Each number is 500 + 50 x the weight over the matrix's rms, rounded and kept within 0 to 999. Layers, rows and columns count from 0. Numbers have three digits each.

# layer 16 MLP up, 768x192, rms 0.161, rows 395-501, columns 128-191
465464443568522420527584530538543505425538462528468440550530445510555513440527503528430469530441456501485439449451497558531479511450504435434474585455527500448518532573585496519572507516442524
543501501504558527425455524465569539447555492449415514509455478393524619468502549470556522516510583503521514471578432443580425445485525498501560454506505492494465536516600590440523497495418535
535437506465532471483400542419495477495454463539487521498449497576420465491508476417495519467535550429500570455584436531478518420467519518480516526554460530391552532494585453485523374532496501
408480459588445465509530531485447495523492509461514505525535505467441466478411634421584482456569584442461517510516570443605493567492463576485428419558460459598484555429519515552542416545422543
573494488452461578534466467578448495465573511421446483508542461524524382532480607426447497459439462517558507592518513463564657460503570475394351511531531521548509494430600461486466582371526512
440520466528488454482488537442556476522561529505514530497481517490399548522471548468445554535479447515452486545509583538536451444474603537545437558518514580531492448500567558520441488541448511
550605532381510396499405507477460508509466474525453444510514447460435545507538524482493468567572520446485550549548609470495545437520541470419502411477471508502648567596488528539515531484538461
562523508438476577542539522532520616455521489571446492541511422493551531556538505416536361516524481607438406514534408415506564452486495521500618495515553416492573521464493475533428512467480582
562550538507509448565585482497551414505545619542529449584496588565511548474465509472443509482483552470658516523423501476462488450537449520505511496477510470439454486572410457563471502500539425
545506542536405496494418531599430521443459516522506473462518608518536561521474489530482487607385471517588529560475543532506512487521506596507471478459464494467498460560505508486528434545542567
475492475443424491571484497543515425384490553448521495518522553453445413559467417527589480515477565519409469580445481455444478428471422542570412512498435438539526458554383545436446518488526488
458530474543534537424488521546475483549541516510554491476487498430477525451564524483474474534582473402529501507403505563574474532485550498543556533593557512544446469454547542484478511499433574
477423540512399531504553508540503493574503495539498452480508465507520454444509524460577444481510463505545507527500456476596448581519562534572549480535482596609473470412556498527488532542459507
558478449491562484501517467581519511536543437448506520521486464536492442534528498530537570517489414492509430550486514400508587473567513510513445560578529567558508535529493499438488559516547490
464475459537486498494422555568500428498521514514433423490487631522512556505468499528528568456479463503441451577485472564473409443541498470566504424497521480518510493536470427602527501483470445
501552507484480517442584479474465426553415520491471396474562519487563527489529539542427572500428517490565556445456555503491525518598494508542566490511457565496551567447527472495497521497482528
444523509536425452514594624507431398503468513499466507456545484489514508444505529538542514433588566559500456462479454476547579538451444527467478489484430571512401471530548553574461507534443523
461497522512469537487455459490493448510574510587405462550511537517403471511525535531566600540578427451524513486418551518446513464542510526541516574482446506511545500498646543571467495458455464
465439486514516458526527484429512461499436386493550471628447576513478491528544597527439490482560448511530478563551458481544488554520439421480449476519577535515562548482553554446506532573468560
597461532607469564471579557531444498511536489414580609448439496511553521523397473483586596583480471366553473568403488431400441549430593502516545433599492641454510528514456527490531438450471531
534543492451394457598497520559544490557524548485443447432511442427457567501417501538570509540523394467501505501374389469498505509498516515555531509491433519440465453520547515505554469358621449
552577506469496489576451520501460462453462448473486491526513557477469551557513491481460457515554572563579495501377486491574576414521459424427437496546490587520476533497392542412358465445616508
569485452552487469508493405443501524548455416471581570490469594517477448563444557589523436495429430512536595576412537424537500569496507476483429549409546547513506501444558546541466515435480493
511461493473580444495516508578486424435460584530445500542569504424500559522386563441530499506449524436470451560460404541510518495545525482448479595501482490445544503541501539550543432397432481
525516462542444539530558624439470427571479514438472473516528544570509529511559522506466523589534501498405504533467479481537515454474607392489537452531500525528574483542488458530460468554594595
557520524461517466582484535489480500544458500452462486411495485502445456466470485465496523526392512513483476452467495549492485488468560364496489499482501419496469486444560438470543423554529515
477425494466598418418545389481515496534549524575543504506449450514530473494545502531512545461462491414537454492431509465480476545519499480496459501625498633546580479456559459499540497507500467
501426468501446417521502610482478470479534470454468499455489501418471532438520461528470539515494449501515501452471526469479576552511513472448440489412636558537558537360468582593534494490494460
464407468546553436484417466568611492318443527528586592542569486447521534476523498469455571544505424529543486516482414503438509499466502486469526578532563441553664516400497519482527597411474615
542507527499497505469526537531578515584416476434501536531506577549476558508533465509517454508432470469564519522449453467530436580480465530402482472418478398550504495565567520586482484465522560
555489477484501447540479503507459494554539528503535468559527581483462534569423546463491496570577483508491504463556477547549586507481557524549473480526470508457475494448507523592472509459401495
382507474537519518469538502492463462482523493575468501496435603496529499403459550529457542456490505529505435458471437461521474554590371530474530421531454519494556513516543471521552522546513557
524537510507513450542417453440551514469651532433430480469511521430466532448526523529555490458495490520495578461523530540506452518459546574521532533462543563527532589456544437403513478434432580
491489491517466478491520350580536496573561499431485549564555611517445539429388462465402498488498483592519485495543505538495532523562537489432573491482510505492560579423553540530486452532603529
540422506508580419439508546535571589555410470508543424521491518525444446526627472411506523559465569508488435544463465594512429443475494466502544474449444571487505507546386487479552506518504587
512516451534575574511480556496468523480486552524474314493432522476518419446474535520483449577495529441495487558464445538521497480524537464540531533522549541453463520504463430447515529560567512
522503544460507442514535562433518432584493486533521576478420503533525525438497490517513517408526524472518491567567420387495469602547473520456505465471461457562529412496466577510427465500529464
484500485469528413459528546457533518573499529577378545512434485485498523481516579459572484551616522523537506496480549475490513454408532601483482463515461547488453491489537446473545535472491543
444532558525541477578520598540502592464484575502418517457556484420480447465467402412493425464472531507512466570516470504434555506475560495520412530467448491436467441488539564471532544552468486
489488461554457478469514499562474519493476606451512474530452552508523443446532420540520539441523556570541553471546494481512522485533575427510506437451487565561578497633477466500426463360559463
535511529545525597452527565488565466479432421527472616501504466539553447501475537477477482549470376465511505486480600567546538554542549511455490479506491539454601514566474504447477504453418506
534571512470572473603466519497490507429532449456509505472521533567519560566446492537430563523569587451404536571560552459441440591456555521542464440461592469413595498512527427540576506555460557
504538553542476492497504563486565476460593544414476527579488486462518573563480513446466550534530503447508488525512531474442500552526444502470504464536508552454497521558564469459499596497462487
442566512491486578583524463471543463453529506544599418473469545533430473438422427568456436436535494452492510444393530583552453526464427398482499467536377503538577538508559496501510474502461600
534452406384466405552521501477549546494426479455454414571503510477456595532504581516435618444561493420494561505452533485514535478530457504494460566540514504476449510495484549535527514480516423
364516478421486463497516537478526460473599432455451408613556489538394517485453567503540542595471474532502441563435533485403541608549596368467474534468546457469576399461463469409541511459507533
506560431553572456506525532458462455488580517613471557475573515499476487477492565538405443515499488535515475499514476450487565455543408446568499516601525480554609466456517451496518497566415437
553524377525601424546503434540427547511530560496498480458450499439482499499470554395507509475477431469550420494430446483512539504482489385566493432415569579481533507475529372466573384515442567
458521487566512538482481542460362386488456506528542421501545398526534458497490519422459478519587512460561581489446481493487484418475575460522503474486585486418506527568514461490478484455389513
498527476539472502546516519389503483488493489443472473491618512525448555498490494564499458545521524488575529521501492373504525545504510599540576499497544491564510613463496500435523520375509490
472414466535503572521470540440479335579472507507421449478518453490427678544472513547477497473493496456475397524506496513462491529496513460579511503418571511531553566546570446551481463496487528
527473468569493432491543504470523471482460484545563525500469492495460464532457435400481518517445456508483521502400513417550606487553474412552486540549503470495638448545482515562562551530354538
555489521442444424476503476559532520498433400477451535556450544525522535515500568449479470578496537436551469529456530528460496543502502552512480569440503446451453512490488493462529565459524439
543604496484575522512458575447499423400523408439385520548563487428388574509485485484456412552575419466450482576517377448421538585479551443531594488415389459566508491570518397383524493514592516
430483502498451442489504633481522388425486543590462463530545440620529445510498453495439487549489473487597493553459507578472491527462491552503533521508492454535521458471509505555453536595610459
520545534511507447495566525449348534477476444501494445497437470543441473459509481468569493558463473523523527479493438462505527520521539476504509532458522391490487454470533523569469533547473529
462386503457517490512498465480544523512551482613613465543356493496591487513512560581501518489492485451538488541480551504608512484541607451430524500485623529460452437495536516500581409459546563
485511505556510570554533502578477473484500520449460583479526509454481439487420381553526487495436559481495444527486533478575559540475515568540486527392465516476524513550505494512545609464474460
450514501531531471420521489515550496470532490593505448528548579505468567451532583463534521479502454592555420598500509482566505470575491620523480489487534528473578495519528532459523537513588560
559546518541467424558443459541530511528595515535500443597572520515458554528451455463560406459534498477517542530475419576492535381501608472505514509428519506491562439514483463490417542480431612
542603412537512496584431521449460474564522560490481529506442432494469478532526474582454562454489549453389529466400523452590443484516387433535470434538505512528499471472364457454501474428470464
450558518607471510469508559506448478581504553421492462456484525451458501503431519557547532452534531548429465579408614423459485430464466547506464495496524485456548584512523423466553529493490622
598535501465478509540440540495465468501518530499495402476451541437516435463502469518473523582542405542517523550508520524424499534508558498493545495511515440503491518521408509446537558473548519
559515485539527507527539534537543512526474465477520425562541476455500507505531592459495448597539529507504492504425510472529434500544379543525410501482541452456483473481531434484557472496468547
488508564582506408426475561451498495476473384470539436554447453505461428449444497592498525484576500479461557463587550478492560429471491404472440530438486469470464560502506496486504552554448569
509461417536448468603520495474497515502510551580520479589486498492530395474443528446370479500471529539472504532571490537448446483543522498514434495578544455572497543544474520527502536583530502
514474531448603499547493508614563478508453406608517448516456591553455548537545384586524544573499456493541499489576505487519422513508453476451438540449436530537370447553457467538576440373558458
431525446498336539502635374490555470450403534604453549495527425433481492469469577542467516408540542505495573488547525450511502517453462489571541477484485526497606536501544551457509575408528497
433483473474514556510465527519486457505510531463572480529437538401481424481493536480398463485433567508483431482461470475490462473527523542506465595502472490477545449516480579578497493380493525
531473459485488551511484509474511523501536503494446556518392493472555458513509498500500426446455594559496500442504536415524633445542552393565518509491527542452497421522453585556533509521457504
532460517496478535470502554464450521511446551524469481424512525562584454607486451374414393609491527540476509532543495577481477487527527450499488566494449490470418511504526530501514518551623566
471488495537539504535414478440449463546528589459486530488537413482459454472619428546512507540529522472557498514529473575592393499479539519542457459504528618435477442479537489388502471578433433
489524437493565530466470544465498501574521473526475397537501590485467513491437441538528601503513483467414486483503487625574439473542479455540466551432468480571501526578469516427482489407599491
539545457547507439539480513570432483533479549559483489448486503565603501464519406514584486446468543513391487462451493494587496555542455579532497493518423507526462550540600463521519483626491466
514558471442489536487477557443535519526460446434539495503480443464542514538510469547564563453483529474598467534485536432427594488531520478453556547489474529534478416520504565532585435478549548
535513463476503435544605464417600451541525553492388454574429500568550584582447529543540488392503445562495542499545502478512550514572535461546499413564541502469481464486504575517550479586501498
548513517541439356477444492526560561556498541479508465516469502429472557448598452513538511540614522496448538529574431530467441518590460524500451522428529606557521517452593539416581486565476496
416434514550445540499442490624495532424514526509531465541449507586476424438507555458407513462534506435527454555519553465481402541486536448509520507508529517542449533481463473527513578511524529
484463538589433516503491571511492484418460484562495465492465485436592560466543475526521479486491442488555489579492444544579548469541528481526543486412539454402433399523555476478524550508455488
583476477503474520637496535382542552452626462473555551505447543444440474550522484492532505439511486533604424502502478480446571510609428419466592456514463611505445528447484519522433477460527529
552485505508461420521532418505531506494479485485495540461486424589480505537514426507504503561536516477535507499503411520577517471506522462542436530531440479509534450578572478514527501529493558
477585503558435533484494491521456492613511483474477508479437493436554471506527502437530439483459460414584483551486516501485568546505419519524535523468510580510495429417470605517594519454478496
512392442438473546529413500547594562486555497561542428542470568408439534503492441463478514522433494518536540482501508473471615429479455467483500565500520519530454403469427563548585495460515566
440434515480554465486557555526579477484525490498431561411626475504404639531431492415451572578511531508464559505534557535516456501437488450575476543525535490510432435412555492453518473583514502
523573540535471489486588515376504539409539445453456486506534460460451518496415508553450491494482536539457601505432488435555544516426558395525514493575411435466560470507453495504593519484501456
534554498457516463488472478558521424527433504577503425480469487475411549500508484418591532523543465443504581500574511436464535477444475558539532422524471475449552511459564456571476606554480518
472506554499514491521516546551459505558502417508583405526434635543440496461491409477564563455546471448457443503566567486507507463633555503516492549617460434506530449537492422549531561492507537
502481466584514503465432499517586526613467470524503534499527395481555517557505513404445555462457489563607472497553574407476533443481401420420525426483490471494439458620482639494510491556593541
502585481527533562519533456421446447539535456548501484430422551495443502502547467527637527458453611526483538499583520428455460492555524437441525450493438538428596531513550419489515574488507459
433536528514551479488610539494542509506525436504508419549533438474476538559531580500471575417519479587596412465555545438448501519486501512499484435541563571489508437524470492427462444457474501
502553443511469583500493477464477380495516562496491342562456503481542532532425506535492540534378494477487611502462550472449533452507535408509582583503540459471454546507578575460491502449558509
471598495519449511418499597590525497496402476548507503492476531539490518525474531508437513533390474543544505463579473476561447518507515456611490518556565533415527500580534462557451562484427484
546534409396597571490444429492401478512513419526422471524452445490544463487501508542571549517493525544492680565419508438469525413571453488483498455549490421434491523562463496522454470568557428
475594525473463565526446533573456462537517372513408463408515499520490572416497464454526494525476548483511598548483462514516500485480492492546483423384537527390487524545442537390490586474454501
475408451590502531418522610599553464521513412453499562524489486577489528555452550517569418525476504368545506501580512552577505479593496430514493527402456581488524550565511528541446533497539461
457442505545503510491473550426536472447480527489523454438581381444480521589583491554522467581440543444475492551614437431524565449519522523518546472537569524557532490491581511459429468503488500
398490538561578508502497508510454508487523483564523576549498471452485485479489481636506497477453461528535483520559430538491536603506463549487525521429580493525450473499568480532503526483554486
413472543484517542497503543510428466468532519570513438460417524487532436508412546569432375460500521409483424489443506474488521482512544530581475502399529465522553487555545500451514532455547474
534509462494508530442540468525591490381506578592466515503527466529501482545429511482528540491437407470472504467543532482515540523506515448578534506459461512432444523534417487504465525464496503
459532528488437585438534431584471511447480544466538501454569552513421465444520436438450511549474463499496596509486487647477459441582529567446491489462548484432424521435529591516523568401492486
472534502541501484467445475517481520557519596552577464528623541525535551557445538438571454559505484513476444494477435527522483477541488449491573492509486541456500512428543514589498439421511500
472532372460425495499529506437640498531548448433481480427508534429449402466439593485544486477482379505511557506479518521546495417529458524527454492446527457494519511460505469441508537485529501
484523504488470545511563497475625528483561458525567549563575572502400378503436532569478521388515535595572555479517486558515465488474567448503459460536439436483558406512516529590578466529546501
494539481558519417532533417531525466571420531507591447427487538520548463513427488400476512480457399481509472419521490548433531491418497471587443529457449496516398604529524553525448507438560474
491580433546496625449562453556467469465486461534487547403495499563483616561484513531462499492542533428517541503572493496469472548427493488570471517500497465537477549524542468530471527533458450
418545546564545416545528572446554514508594559488522454437513476474503473491569445453489561564509533568428472550483530503506498566522438565495487526516415509520545487443460373416516522518494471
573625443478596502497505425479524458553487495460567464490576490400533483496436466479536502509473441528569508503539573426440487498436424492436542458489543486459485486505463493511549488448473513
# layer 16 MLP down (transposed), 768x192, rms 0.173, rows 395-501, columns 128-191
457480531446565418500469468457480540421452475542587586483523467482523543594576442464474489494477473528501494601531573414488469457532604507435578538515550659564456521576366447538468560574473471
437425481509553438415514479494480569477517498464429456412530473467555447407507534517540478460556496478417443544609416495580531596573483509540529519580587635491521520447655450567498457532512469
494528509550502504443628457575502530485545473468477485538559538454433482522489460605522473542511436460534500506426516439564459535601498537469512507480562530566505493528442532530443544513554538
576519511487421510552505422569478498493523424494505514511465423509424484548542560510445501554578506451503575504555466477462556479482573472503552471490446490521503523538517470585487428500608467
525572397401508481489506426497477564460505416499523515501491397499423454510411388542439565442504542517462557438510506591519485479421488503582505570509433508518501526544632466479541448612540515
568520445473434456544428570620504515488512481484529463472501525512468473479509561496522433363503511416472479473505512499539498484517592518462448463490488508480489555451476496432557510475550470
436451503486466423381481533421452516592417511435530511520571537606455433544519451597511538583552578548473475455420540516552590556557457525424614526447543475601536523519457466514549450449500551
567554528575505479430512505510493548385541657593543527472508461535518542571519505582375480517446498522534585515532436491514540522468440512501451402476469419503505472467494558569473509537539560
544439506532536520523471470528466492567455407535526522450540509467458442456465443562470492502453406412458410535546395518460484428544576442421486582515492592484450566435559440441561450514503529
431531434493550542499555465500472478516482480542521495481435490540383367506588541548510546485493490545474442492483568486484494531617513545436519562468446485480528479501470422606473549448473544
472499492485394530531429492508585464473517442487427423437428472487466396500575546506446562496528458545496498434543521573418417516523584621412500531483528612438497544504512510502500459459579566
505489446523593595633499586503534564476466465427441583472468528501499474494575626462586494483517467489530633500495424429488469560578549569417523543559398584590502500498443520498473474443414384
444488472494538466488548543634495501570518564516531514487599535537486448490507572470518491465484565554534517420480547425589566388498472442558563520426452513522462478465539464423411479469553502
435459562515465549516513538461581460539459495484418543564556552528495540539532490448437504556486516528481552529483483452399537463554492431527655434580502478570483572462538593467451536540398458
474403541524516509518467535526485441545489430532519444484516445488477493466534445440471513520535499399448453512559486532485492494484462490553494485534471579531453476475477554513548534488425365
485431538527465472560497524460608486495554501595414460522511462567481536493434457470521555489457565530501409488580486473444442509396471539509454456488479507438459404561498546477456613395502549
546515527429562546454520485621528584484586494475502470552484442487517556570534538463459513475467593491536481505532650474445499503535580418534526417475440509577568505547445510560474496462441500
500506440468559577493497449532451463528490536445525552452490412456513493483457497515545514639548506456432548558527599559465538489593398576444508572500471483547414458480484530501491477561510363
537540510551482575477451378551487542496472592554592507527498488466454490568477434500477458556521494533527432492509557368514465484609565646429499511425575572548442484439540499383408512525436469
464477512593462521540452506438510510483562469541510534454504538486466436588502514526592554535500357565478519463375555570418555489598490517558489565588524446456527481503414518585494500568426522
467485495524448554407417423531477464477466492543572526559591526528481491633510454434540581564449566541527519490476470458566507540573503441467461490535512521468550503447523474476453552505506546
489464478490468481469462536527524529507524504418438539448512565517490424376515474575394537427531515408438489487574514615488425506579492459546370525450533491442460455454560548561551452534456487
554530472491530521499537596523484521451556573465580513508464535461567460491521504517461490547496493521485431490462465484555556406510485459479501488520517521518447472500449462489573393470582462
502443498591571514484439466565565428436549504469502533499521551539562455653491457563486541500509445465475546605522477445498459521524518610549566411420532582523496464513539542509456435533536450
438489551519492474429439497466509431521543432534496490436573428544533518450446514439496384494561496444504475594502452506482520584475423481583475548500514484409542563524554615468578474510557476
562469527497463555555502533451504516477440499502585432490422511555592481371518488529577486545509505499548473502469463554528488463502500486594472508551564391514591467418559466486429546409501517
444545491527457546561561551557467454537487555463490468583486492496427447509435480514536615573510599596486463534474593544498488464480477427524460516437503490401505494461481641456523557549441467
555545492440554631428570498483492542570548542484539568451466468530510538561525566564555495462491590506441461482611527590542511429484535429417490537507387602521502498478561545345562522469521391
455469517468496486540460566523506456476558483497558584497480576453458453538513571548445525529560443437537511456532432519496568559442537508474483606499528383524559462438588569451436504478458486
514504512511481521496518493533490519465444514513437506526463503513523521495474449470521486543397454453506494427536545551466500504483458514530529541512491590467452447528511558434471550647441481
534465431459592471461431444482456491484501536442513560490527496527502545476548527555500522427509331440464496455491464465476496523493467498478511549533469468558618461471482439465524436529489481
471498628491460466587547571397599492554516547441479477520513507478438479549540558578549511479583486587515398490451523413507570480473563547470562510536449512484494528488539553571446514501511483
466476508495498494507489488559528515494467459624648463510493515502486515542479486458435581522553550563497572541456535494487532541509481491474494514508487512518580409515575496450451517532627472
465486378474550533557532567440478493505460446549422605480521452477541512448521495411542498454485479520454481550522508538496484420467494544478507576516524493558496439530427474468565483525461508
500399524555560551550432427525462638476400587536530427503478441466478512543555515465531522520522573563485569429515497543553438476504481501530466506533524479482555489577471572514563415496478435
650506390519519434548420601500473512541520519550428461506478515510493475432428495527441470473554512447471544553553436521498630379537571493444442415485487564572508529567451436498583485434446430
463506403583501502405473471545555575518462501433493426524558460414410473509573501503487566544449538542440575451545469676522465514517458503507556420524454514519406562546569361473535464557465475
530510506482492567553467560455566431429510501371496580467526523494508510456513455538448487552535560452504557519482498570515453598453499494539469458516523494519506501518571540518501464519449472
380465492409442494411549529514467525505591492465488505459593480502572513550381434490543479609576640559572439518574464577379520522371520542468419539583432441562521428519524504457423517464495551
544536484485515527473512502440485445469539504522433546511495488465566463448485509483550434585508509449505464514505471402483543492518445483501499547521414540536507536459487531500436533546464428
547506564500589466495543531504551498501528532525476539512458488554446529521485463497389532513484458510546548397438510545511464598483451490535399524506571536501591502511506555402556492428490431
535488542447496413494539483496523529546583529490479469488581570495502384512470508486576544467562540534501553483535560488436473422482454417601583445564488530452432393455473482503586576507593577
546450542411459468412490466473440514581436516447630509509464482442461534494401572429402480581517525515566505441610462545530491559564387508459544496486445486502497452459487371453492452516555523
545489438501457554482531544540428411538496557555474549421540500362559550529483503444477506466436506537545534543477518534439534508457440553431490555476458435574547419493445496461626523531481505
534485642499557495455516508509446512464504515538442529462433532482539474415527609593484549524513458520587534491445439511438505501637490482502466486505449528566567607462447510507494472564516493
456526512472539574318396565424511437516407524647609479458512581556532481553510479530509451509496525401561518554467449584605547464555486494520450518556507575429427474485537461460520559449519467
514497660437433443528461466545524581537615498478472455526522430444530579560534416460443531451447507486439483446470540523471445592500530524566486470515512509629439493498546604601534555475438513
532515595502550448496578551461495578569416543516532519425455479526528480543510527551471528477459495572476540489526590368502488613498417467589471498562529401502517543366563567471447502458475473
544511465506438477464444594495510492396585545509536544585452508486453504479550553514461381511536550525390397504515523516455605555537450534463543533521553569456468522503502661450491534509566493
526452446534506422416509532453480449454436553586436525462459453443434451463497544414533564471477441522509504503421479505552461407525456519483513477502500484501475513469462445480493515481541444
546510530507498476465545473477476532506557572535440489563569480455431480487467388486516573580597530515497535518468514560476467523368485541539516545508522498415503494520484511514578524469475596
417483476552483431538498513525537486519469489475543539525583520539428523392505502539546524509651460456492548398471474479587530558519452466549506506511525595519542523498451446438526517448512507
570437523498599394511540443578486531477462508581495501544503552445503529540492499596497467450513432457434551500510442481554540477476495444473533524530447539528556528480593433574460473451495423
556492490416493444544416520434531507510556519478567390457458446450514483437539492442464439483453572609501506470548637563424484502417467500537489493524503458492539439487424549613500483406509450
546598507510579516422523503504419469497560517491470495557473489560600481463403555431489535417378474457520538559430413451497589514524500423467537543386504484513512472520414507538451452635448458
503512480552597430521473519533433535532550490561512442485575490406504460542528490529562396501481456546449436441542512467525421451507426475476473518481550487516495537516492525472460457486559558
498626453462572388526473442480423491521467521436377452523573445562440479606436466422501520459592444404550456521604414469408459450535477489526448546515457550497462527534436484472471472546507533
544408511512481543466575427418486363565539582540560442514501485515466466486609475500484431568568519436409587530470491522439488426453467528363539479565454511494496447538553517480539656456569536
442512501492494540457429444414521571574502523427533456443576550521473468550514521499552512555478510486526500363444518569535552476554495558533532517551443518447523560485541525473465484526535408
500517497479532504469531608493560410488499529550480513490448626562485595486491476483503540464489472467512521555453450553478539512450415506460470521627437525561399562509534418558496417556493517
481485517514616490488563429499518451486406447442404526457467477443503566524503606491472513584516511478603475475485445454493539574431433573510515488496482578518566423558612567474483432497497487
542460416527550532499521460502500511436490500508546538555477511469534462428441556434489481494487532484518594462535385493481450538352529527540462501445530466536563433659543517530489442519471448
542498483510502544503538497402541481566429587448538499517543521574423530483511462514460510538501550450502552490542485525520480499515408486581484501441506456448551479538524565517447499447502511
484510472508466472476450427393520459514525520528497516464529461529442496523482468528483465484493448469500508566548472548565531502420464525443492459444494532520527494448547550504535432497460466
508478446477467520595426430468474489499494472585439608415502435543420494482427542522503501437495541455472437538513490535498521512487519441514491525484545565513502385482497557488462404500428490
584544589518502468532485519509491467512567463419512543499536429395547477574453505540450430470459481420511533541556538430529504553513517581490505467584509464516471508432467579559451524428564479
463508448455498544543543509486581491510534474495452456537539571508489504405527526549569449466535466511492521508546488401502533525427442550491493408502454492591497484483523573513507415414482471
530597477443425492491485512541557424551504491440451475472523514398555553504413411523499627551522506530498536439499488424515510522536434482574506457406509608523610540390545555484452532416536496
450445573462537505521500470497466459407430506441476459505555479523432505477422575483498499529462407445484563440533563479579544510441470553531516380633465518512551562467495530441502594485482565
491539519488567525564496536546460524423401474593520487508534380521463489431502530508528564458614534536571510572476476492465445507429545512493517504521476515543502531510471433454509451458490416
465510513542519578519489484528490538538389538484509550518449562460398462520448514491455514506535371561486491495442449559483487531555505380549384454401477536473479453471498520526475480444497464
517490562491537526437443511495527587495497500527503482492469573460535469468467472516502555438584472489534519513411534396524544404477526462467506520565506347487538448501439483619549577456547556
564474594425433569449530481430474570450466477551512505484592459540475503529570460483523583508496549467502532417457535540522599567567617452611530489533507456505492493490420489486475499536418447
567523500594505443525468536444464482556500573439526490461541573493522570534471479482511492482546529451508546464528532408570493550462446494521524530540403476559511490524507492534494472550570506
515475491583419430467458446456414547570416540529542423465586467550524528511469495607624474431560499466555517538514522536495505460518466468469416592421524530509491515510540433514434497435506513
511480433471490455499494461485571445451482593544529483562496560489499568450426465484491447464552599404432508387542520545458470579636582435530468405482503556545532430520453485480497514517499562
451495500379510602512621504465478476466412507497503531542520498589445493444524463439496524528499539498462375401577515437512571475381500506486470466531493488527570484499488508486395549476538443
487434560572489454478486477547523563474483594570569478567511550488476442452547520541411518420477539504584508489572518494472469388410447481529504547542475469544464520523549527487572497507604423
556466521442530424549523467537474533457547546406494472500467531455391523440466559458475531549524529482461548407467465509483475504462455511518509480505533507466466638596519575570500565564574486
458511486572412488536574495367472523461546455455510496460541478621491594402537553526501531520469514543618503553463559469533616450426486521616496423500505568573552465542523515575468555526447410
512431488538500407471431509508536493460465399495396468447432558541514448515490472585518559471539427531509406503486512478504511534543501485486500508580458539540526457552579496458495471517471488
535529570522468478453458477462516513426547489606458462484501514456504530463434540490487519468518536502514591501498546535480521497542438474525545524430419500519499543482493466424494409465496515
440401499457539483563509598562656566532426462454433346532505526515479477596506556534528464453495445578436470427516498376500499541486544506464555454450535421509463579456435491593615538472625498
501380455525484540466514409623563615508425486596481540440597538513497420521484460461501531580641445455450492534583493540450458471590485485625565456426472465520499493548482532425530479477527469
478495442533470468576578449487494432465463455485501475501540487491568488549490504554475509523550473494435478508537483566514535554524610500463442480443459576481529529496498468391529481395504420
463488453574496515553480544500498454542635458401408540564495558414543526560542455519479483545530486383504451521464527516529535525548440538481528564462442488488527459549424519598549491466448538
477465399415586466518552578530530533499541526517600513526482487482461500511485496408435481476493484532526579481494580558544456511453434482516503444443512580592495521495491506457491515581484456
508410448520504517479414489608459476435508452546443531524612601486496593511615526493537555450488471452536559406554484448511553598502454501467498428474504485489524537478539534592494475546461558
518512484512483521533527550431456443489470451527477571501493563441530553471529452417544577434469524462498461493579467569548439382488493519541469544407537463466409448539441391519509495466515555
546542498554521524557482539529463401530470485412369530534538501504481593507526525523509438483386531458520511568398532541544486434506487524483502599395384523521460484442488477472550600511367401
456523433540551450525425513459492424610562528492496512483469502640580556518487484551529483522534459565544503462485489468490429476453507530466508449528471526408508497502506612544496551379487595
424577467439496486440510480488503418510460599479520533509493472477414456518398589381486563504512665547502485448559528567446400439568496467484535566443430545473516545496432520416546507478445485
528511452528540510509463505466450341590519564421560400499496506513459489458464571479512493535443487540458541461502538511490514495503557516519538429412513542470477487562440447536576541488477434
517509541496543569583529480526446507526522512615523513387539561472473533487483580460554526483468490476525465560550459377480518515552464460407497354569425472444535502498512479473549537514493469
564538471611464519550467469491416465564460513600489529535596514488497466518474456471568519473588500495522524540495471491521503450444578561452427457523518412518471506547589511499570516500527516
515503433525583455519478546549402506509434458515468482488513471454514472500388483505444572444454453479458395586443475469496481483547521561492447545459644478524451513444460540465515525429519567
499553498502530486523577486533529483481559484479493589571598430543502475494506537508492429522466615458453512514468522593545442454468501499482500487507483491423473515579522572474496509546375486
504541363407488498445393490473473453500557584439558410420596553518542430542513527479431466447464494538532504583540439487396449528533435440552482573522587497517531546464458489482450467597506573
502525526492507470515535516489545425470395555510434596483511566495517460492466482526454481549451519498439511542495489535530532570541412420532480522406495506550478468507446528420472485443541477
475547522623538508509487541466552445521545509508469466487453512497486530432513580499544436416508514479508576544569401493424552433510388468491445490518487443491507428544491515567516467551427542
559508525545579489525498450571522427442506540534525553447443453480508502501511420475422469511523584509518659504487414536437494506536451560489543562436489529636501437540430512540487444436493533
585553506533497450446496442474477530493527417479601523520496634427441477525484501504515534468457606407548495480415408455541542509458486412550480484521535427365474434478570486535499523502489550
475506439515588501454443521516492429520457519425440443464405421491487542488512455498507454557524441486418479515470559492460522518516482541529400494440554563462418568547451491510428598504469547
461447502515487567597489460520504428594448431495472419501609457548594453492576538378495475491537420423533354483419562421474637466487561594470462514511569503492565666527574491496534416544511468
409458499410494488502361511392429530485555537486548592574396546464483459506480504456530506464546532516493451485486487588507518519541508501442550486496521513501479520451500476441573474451454465
549475455482539557440563486567450464462382525454559529501525550479456568539575525471569503478476502468436598529518510529477540435513553495417500558462578609530503598519506523512541520516530530
509516550581363478532527496539459388488457466457487502429567532494433582523545466464503561525525449499463495474538468498463512505381483432503604480489478494336565494495448458543443444507522570